config = dict(
    n_kv_head=6,
    head_dim=32,
    activation='tanh_gelu',
    norm='layernorm',
    positions='rope',
    rope_fraction=0.5,
    attn_scale=0.177,
    parallel_block=True,
    init_std_qkv=0.0784,
    lr=0.00245,
    lr_mult_qkv=0.7,
    beta1=0.95,
    grad_clip=0.5,
)
Each number is 500 + 25 x the weight over its row's rms, rounded and kept within 0 to 999. Layers, rows and columns count from 0. Numbers have three digits each. The size before them is the row's rms in percent of the matrix's.

# q: layer 3 attention query, 192x96, rms 0.101, rows 0-31, columns 48-95
# k: layer 3 attention key, 192x96, rms 0.0992, rows 0-31, columns 48-95
# v: layer 3 attention value, 192x96, rms 0.0669, rows 0-27, columns 48-95
# o: layer 3 attention output (transposed), 192x96, rms 0.0866, rows 0-27, columns 48-95
q0 102:486472489465547532555555479559529539491473494533506512476517522523513509520518486468526511553493506499503515472516467519458508532509526459507472
k0 115:511472512480503522541507511520477500535497471457540520483489544497480488475448511491523491513497509512496493549500507554529493476500506462474527
q1 101:522509510515514474480461513466510450524503490493497541535459517543517500484509504544526538479490492562516501534465538483507510516480480495522476
k1 061:488497524499527534503494532517497513484531478506515460441544571448523540476516514511484489502478524511474464507470471413502545487551495524494514
q2 106:535539494530509480412450479486474473507519558467468537533482494485507478491473490543515529493486513525506531510496532492516498543473476509508438
k2 109:485501470485482451485520471462514493469521560543472467519528449481485509509527470510510490469521530507507493498521497478494517485538476542516469
q3 098:470489505488514504507514510507482540487502440502555479446478484493532542494505496479486471475514487469511500490468502496546490479545486508486546
k3 084:504513535460507454508520459473506468530510478495484514454496546537495470522449546507528485481479495503468500513482506532521479497476499496539509
q4 100:518491508489493472456506464450503473524518558506511506550507446464516463509470483518530488485504528524490477550485473527502509462510510509529493
k4 087:485491498508536465494512511468535470473477516544523540493520494516517539484472514493547500514513487503503519526522514487508523495481532504510460
q5 111:474485514490505531534534517483463519480500453483561448456475480483506527507498508473500459489535523519502478498488486468542509473541494478485509
k5 125:501517520497473519525498474464451514535512465451533512474476534538474460490487532495542494487505508518487445521479497541501500481500508464488536
q6 111:546508517489536491446453523495497448530509556523472534535504522479524460530502479512522514499525484535490543508517531498455510509499458493486477
k6 063:501459505505491489521489522494483480480510510487487536507503491498515517494492502499511525509487501479489510521474458522489530507463490520483459
q7 076:507482501524464479498531508446479542470500503471485481475530478545489451502509509550534463466534523528511468537500500501516488537529483474522512
k7 129:512501480472481485492480452496485547548491455467463503462487551513474466499501541496481529482492547516467469489457504552482468524529503492509526
q8 138:463487507507521503550540527494506518441537445501513437490462482474464499477490513507502469502472520502530468515525515500545508499516539502500526
k8 084:506498515520465510482489557495503512529490447512463476489487502469448493500536497492537500504519512494456494463482529484506488507502500481494508
q9 081:508495542480531489529505523501479497473497508507490517534459489465497488548458499488481482518471502485508552526480513499531559454469477505491518
k9 137:523536512504498520465460563477487478495487557509495530509515459470514511504501454491519503529510487471472567480505514481496519477464463541492454
q10 131:512499402539540490508448495504509483501537532494523486484469450494517480500462521539482471479519477496533489490472499521518474469549504506517539
k10 130:487506451532513533506492529488497509492519518512519488454493521523524496530508492556498497522488494501496507506493487522527455462500523484514521
q11 132:508530509545495459490498516523455488456455551479544524467494522463492493518477504528506462468548478515521505511517509494477531518531477498441477
k11 121:470491516490486494471486476505476520477471544496494527484555478487473501475519517519516442473516515516525543527509531544510457533543476458488507
q12 122:513514540497498469465522440522500553484497498490539525492513507465486513466496518496507494522458520506503504511510475460503516551470473529498453
k12 122:520501535506474463493505482511473517492503485513502531506500449509531539507491481476506500506531517487475511503500518457525576548519513452469477
q13 135:505512489473463503517507533489497499474474488506493517520497480485502531515478514498535477538496473511518474521523508513485501483536507512512515
k13 128:527528509469515470512512508485525528506467461499504493541531508506500485495476481515500464504500515533514479488488501489518487469461496487481460
q14 131:495491544476469471479481513487465469523521498516485494517550471504504549496515514531499515523485510484506499492529489513497525541511474485505510
k14 135:487467488488499510506461490468507480523466454490481487511518477512473527513494494490473542492507509499505475516504466451474520530513498488522491
q15 132:507520509479509462465516502488491524478502561498543495498462493503507525480513485502533466513535508472523495558497508484544507510548483480453503
k15 132:503509465488475485459513507501544495482456499458541543506487453478496528455533499474494494495546508509481521513507498448539471522534503496467517
q16 127:497491497450530438478505528501524471509528523524531477501485462491496475490523472474551482528519511461550514493518508509512530534509516471497505
k16 128:458502473499473512471507552520543470514481529441501513499473512493449510451488515456546519517487491460476526520529481504517485509521510504480492
q17 126:461519507496550519497465509514534483466544546442523511528522480506465487479492463530480503537502482521520526518486513495468560452501521499513485
k17 139:516470508498475514477445487527535494485506520491466522488478538498480524513501501522454486501532508519505517486473557515504502536474482461492493
q18 134:545516503507530524479452511516466472487500512475514452511459502454478548503511492489472469457500493504494470482513499527505523486523510480495485
k18 134:477511498509495531489461530460519478495470485516503482457514512499548527504516508469478453496537531518513513514471485522510536540516494487479501
q19 142:465559509526473512517531477494473489477470506504486549517478542527501470441512460492487480561475522504528520476510453468507471510517490491482490
k19 143:520502521514472481524549510514460481483481504476455536537460488452523492487494486455497436505479494508518509506527485480499518483496492489489513
q20 131:544514465514496522490502502499526547504478497470504473531527499470535479510493490486462558529462500558526522532484494475514452495527510534504496
k20 127:521477510492517484516536510500499487449542481497526475529490496523507527543537508554552511557460515563493491460505480487529474510474511485504482
q21 126:502513479526519546489501487462479490508492487453479513477495502531493499435548488526504498556517496517501510493483507537520516491519500470479519
k21 119:515499536528476501526494480495497478520491514485539514538446517505487519498500494515466486516475534504536506531453480524458510471496486494526528
q22 130:518488462491502534551442510491497476476539504500531512549534505521502524481466528539488462474439475509515530491522528476474448543490487461524519
k22 123:528460527501479520531456543549495518510506458532510525512524500515510530530470498502486481483492493532491531484497517469482483519488512458526502
q23 130:538509480471526510532475498508473501561507466522490468534494514481521466485535500466481554487449522476483478498508450517469471519508516502493502
k23 132:480497488517551502527503484500504461479494486517509475480456518468517507517491503453531525524498520488494458521518440536497523467512518523489477
q24 132:487537490494477553512550462488454533495502530466480476514515516492469500511463476501502500525528497446537505470506518525534487492493488483496509
k24 129:471492538490476525512534491499495508507533533525461540522474458475496540467504516501520497515510493499510523503486509531536467471466486473545526
q25 141:483488491480493497508508509496486501499503540476527498485512482524505527459470498504489451501489519544521494490542468520485504510502502516504471
k25 133:510482476472447510489481474493527536510552520448511531501507468522520520523526520476482481517505499506498496537523497509468483529490492489506495
q26 135:539509504511506520490489486500521531516561500467469493524485528508508498501516498513499537455534513445478496524454532493486466512483516487515529
k26 136:475497461488520513529516499543548510452542478511487496528475498479491521508517495492481527494544472505508487502496518508524475507460517511504535
q27 138:478474539502465518472491516490488478461493505482494508537519470474469522483547473511510522471491479465512495459485538491492512538464474507514509
k27 127:470483566506502503522485514512465451494495507485491468510548500491484530451506530497473514447495432509521534495506520474529505529495452485487514
q28 126:492435534466499570502506513453488556478497471492513495515518478506543469514545514471497482459488478553469475499525551501483472504479502491500506
k28 129:515479538485474485512508491489463511508493451480563498513521538481524502490505545480499517444459477540461492461471523457475502455505523523533512
q29 131:456508524500487467474494479469486495525470477491555477503499496538541473487490455449499527504504483524532479489475539506555508506459515555564504
k29 131:490547502503506447506514499499506477505522496471508520548433501496555483509510523523487519477463444511512486485521496483498524523471488525500512
q30 128:501430542506506506491511482510530501507515527481504496481543497516489533499529511526471482459578536508477503493509488497468476487520497491483484
k30 128:493473452500510484460518531516509505495469492509520488455556497523458534458534499491466481474537473499493484492547523474475485484515559519517513
q31 132:537506524514487492448496511481536521540501463491493502452500468484476566515529527511465528462492511477515501466486502471510511499482508511506548
k31 139:465517543507505490516515515503491495511546471530546441502518513513502501520481488507484513511477505470543503521491479440497494528479454518481516
v0 094:518482493471538529516532509465487510474463546457526516489465516491478484544509488522525509472556494454521538515485486489459489490491513547534539
o0 092:491511556521490483473474498510541463506506529511507519549479474464506532493472505472533510481446530515487476522495499511513528509498529483519459
v1 104:496486444485478528518487522505524508479451491511513548496541512517511514506499485447513531513508475521502512444520473464546496484479519489503476
o1 104:488526502501498501484531478516504474511511501493528508518521521489468509471513461508531486431486546514510534487471470521488508468514471505530551
v2 109:481516462487507493463495477528496527485513478483476504487501498482484535481504504524528541456474487525456465530467509489488490474477497539519502
o2 104:478483505489484483501533506503480488524490483474508482514544437516488528522504479490469502489477524523475459508536471527509450524507515500490490
v3 097:470519558463506529503536517538510483495486502520473486471513476536468483484516470502462486524488509498518468466450501498518501496500518543513505
o3 091:524509474513491502512483481527490527516516506518520474519512481518524518510534497473483492432539487518475511519542486474521462518505520474473490
v4 098:501509472518520488493519500461478526532475526524507500524517483451445483533529463479512487490499493501473498467460535521502482483516481503509481
o4 096:458480508482489481487493535493531505476493545509484537478461497543487486485533488533472506522502504491501530490509515501512505505494545496511481
v5 105:484459500522500484541505521434536515469530481527517499453479489519498537478496516510534479550485479523539503519526486530496527499544494501517509
o5 098:495544522493482521489492517448467511451530516521515521517513457519480463540518524514504455491524509497480482491504534442537547527506455487466517
v6 096:485466505480497499463498482555511510511526462450504477462489490478498502447518525483485501511497518526473504554521511485487486512533493483519516
o6 102:513510476516535521510491473515476508548466455502488493476457539503507528566487492502481514482473474489494458485471508517513474473471460525492546
v7 097:523515513503518520464478442529534463504477511526514482488511478445487498461514507504506502498479487522530482499549525510559511510488479480507496
o7 089:543468492483473471543536533468498518521511463510475528522499551532505533552519518501499506500549506485478503499521479469480496490468536543497479
v8 104:493515471447549521493492471546471505480485488495519526474526483491482501512495543513514494514492515504515502536528504498474482470487501537479489
o8 098:514504512484487534535520508486493470540525537470490472485464519503467532485498473481497502538504518477479511501463483496548489501509494474542521
v9 110:554503517490518501479464502496544505463488508462493501487484500478496478490517495497442534481489506503462536493539511511531464487471507523543508
o9 107:518528472464532497527503502527465513534469477522485519490521514482482482452494546488540529526461493483458468472476465496508442535508507472494505
v10 106:500519478459482520448519489548525511538480459488525522468493459487498516428545531496468499476460505497474494472459495549504507462486503489488483
o10 099:526482466467486472516495497522485486464521442502507496544482518489506487529482462491463504527495494483487496490538513508466473484492497519536534
v11 102:540514510495490510454476536492445550476503529522530504473528447457428473468527509517518511520520502509521492494529466460498508489489506533488491
o11 096:447496471534522516502454510486512487529553490483467525519515527566551520519505551475490515477520479486515504500518486554488497516518529540500482
v12 094:490498486448523502496515551468525479494515514498466471462521500487539481484466519532523460478505482518470486491500526490548491500472478501497482
o12 088:497477513548499485469532484480496531508467468520541505508484498572501544489487471509481549541521487489470443510491501439475513497507515477440517
v13 104:505563529469512457463484476513474489503507518494503487497501527504505524447513487524450526538442543525505491540487478486515455507516511493521485
o13 103:524479504472481528537505523516489553492514450576519471489499491530488473516515512473492522533498475465500516523482523567487503470492554517459521
v14 103:511508501536511485524484512443486497447496478528550484480461506534476493502517492481521525463515525511530517503460498499497517492504435458490501
o14 102:507512527535508494459535509494499482503495531539459535533480513534514479519465487485534491507519453454486558495503518505484507456493505477525519
v15 099:489536491499500461496497541477518514533509512514521487541456500447483524486420504534505510480494513516507481527432453517540531487492514532485515
o15 097:495455519482481509499496490476473520448524558472504494525519459477526488508528507506494485520478470525511488501501543509479524488499545487470499
v16 092:545502454517490417475528466500541532466507486477508497488493486487500520481504473495561466500555484479484484496509490500518485488509479534490484
o16 085:441483492524494498517499519516492470470493487531450532534502483514448507522532519505456494495495509508510468456502473477492522515483485475503522
v17 095:476509527515510498510495500489544491492501507554550507497503484465502541512504469528494484523537479517510508444495539519441538491458509443526466
o17 093:564480490504510490514527542500496475502518542503463483501508511519512503460494529479506514489526486461490496527500522430535522527490480495478512
v18 100:500444495501481475566517490484479456515470506486523517496487519516474425530524496493491476497469523540506504498498472481532496532495468490524486
o18 102:501507546500533551498473496499511530520499533475516517493494507498499482478483509485542500494475483475482501439510528499513502467506520548518551
v19 099:498536460495464532456503553490504501490544499473531487498457489522505482488509495505478486512531483529494491476508533484500526477535517462522466
o19 087:488485466498516454503469511509543523515456541544504487504486507517465538531487468471524529501474489457566514474533501486504511516514495512495478
v20 099:552526479494519505449521480485527482536497504515540513539475461470503491516454451451506518465544525504484495481508524518492471499521517455504512
o20 100:527490506483528448508498482503534516438445534501436512508505532510515515510530533503481497495491447506521518491481496500490482519466489513515493
v21 101:457481502523481509521483494519490507545442507460470545499520525500481513477472530466503552525538501511486508518526497517509508480430496437487545
o21 094:506494476513507530460497480505454499509522438468548507472478489464534488508498480500527490462480516505467497522494499504453518449559489527489473
v22 095:500472535523498481523465495517528468498512527464526512487458540466511498485493489507535523490461537470452494481497453477477473508517482528508514
o22 094:525529511492519503539471471520466537491505462491516479474513515507540492493486489518497538489456479492473455465489504534495476448464510455507536
v23 098:481511533509487516498480455527522519546457519479499478499490520497487500510566538501519514499544537545519490519445491450485467494495505490493510
o23 096:463487549513503519536532530477485504454520492508479495509491468487518517473495485505483517480499442471470499514507490551525473499559479540532469
v24 094:532509474491550515540469511499485522500509496517478488511476519481501480507485521495470548534480520531479537527522526454479487497521470467470463
o24 104:455509504491508517571517489539479515522522505496522494484495485519495476459480510495527481497503498471447501520508497523501514485468512459506538
v25 107:466489479482490518487513485460529470470540499519521507489479466508497520542538457509511501511538507507488508482485529486531547487498496545487475
o25 110:458517506504508469510535510489492465482458536515490489487532547497479520501485444487484481481501478518566551501523542476530509497494443478482478
v26 106:478509508484492542528465456533538496474530508471528497493558536453518505498537516504496548519518467482483476484477463530494490494513524522531478
o26 102:530509513503451492497507509518512505512513447541538486507500487509558510505493470462458489532453539492502464488507508479518528518517514499495508
v27 103:461529541446520528521506512481500542482503519544530506498444484503494531531483473530502444499512496550471488540513523491529518477464502517471474
o27 101:470452503531485499511514526479507441491525557487510469476507506520434437491500483522509522527502497466529486524518521533523525478518515480497512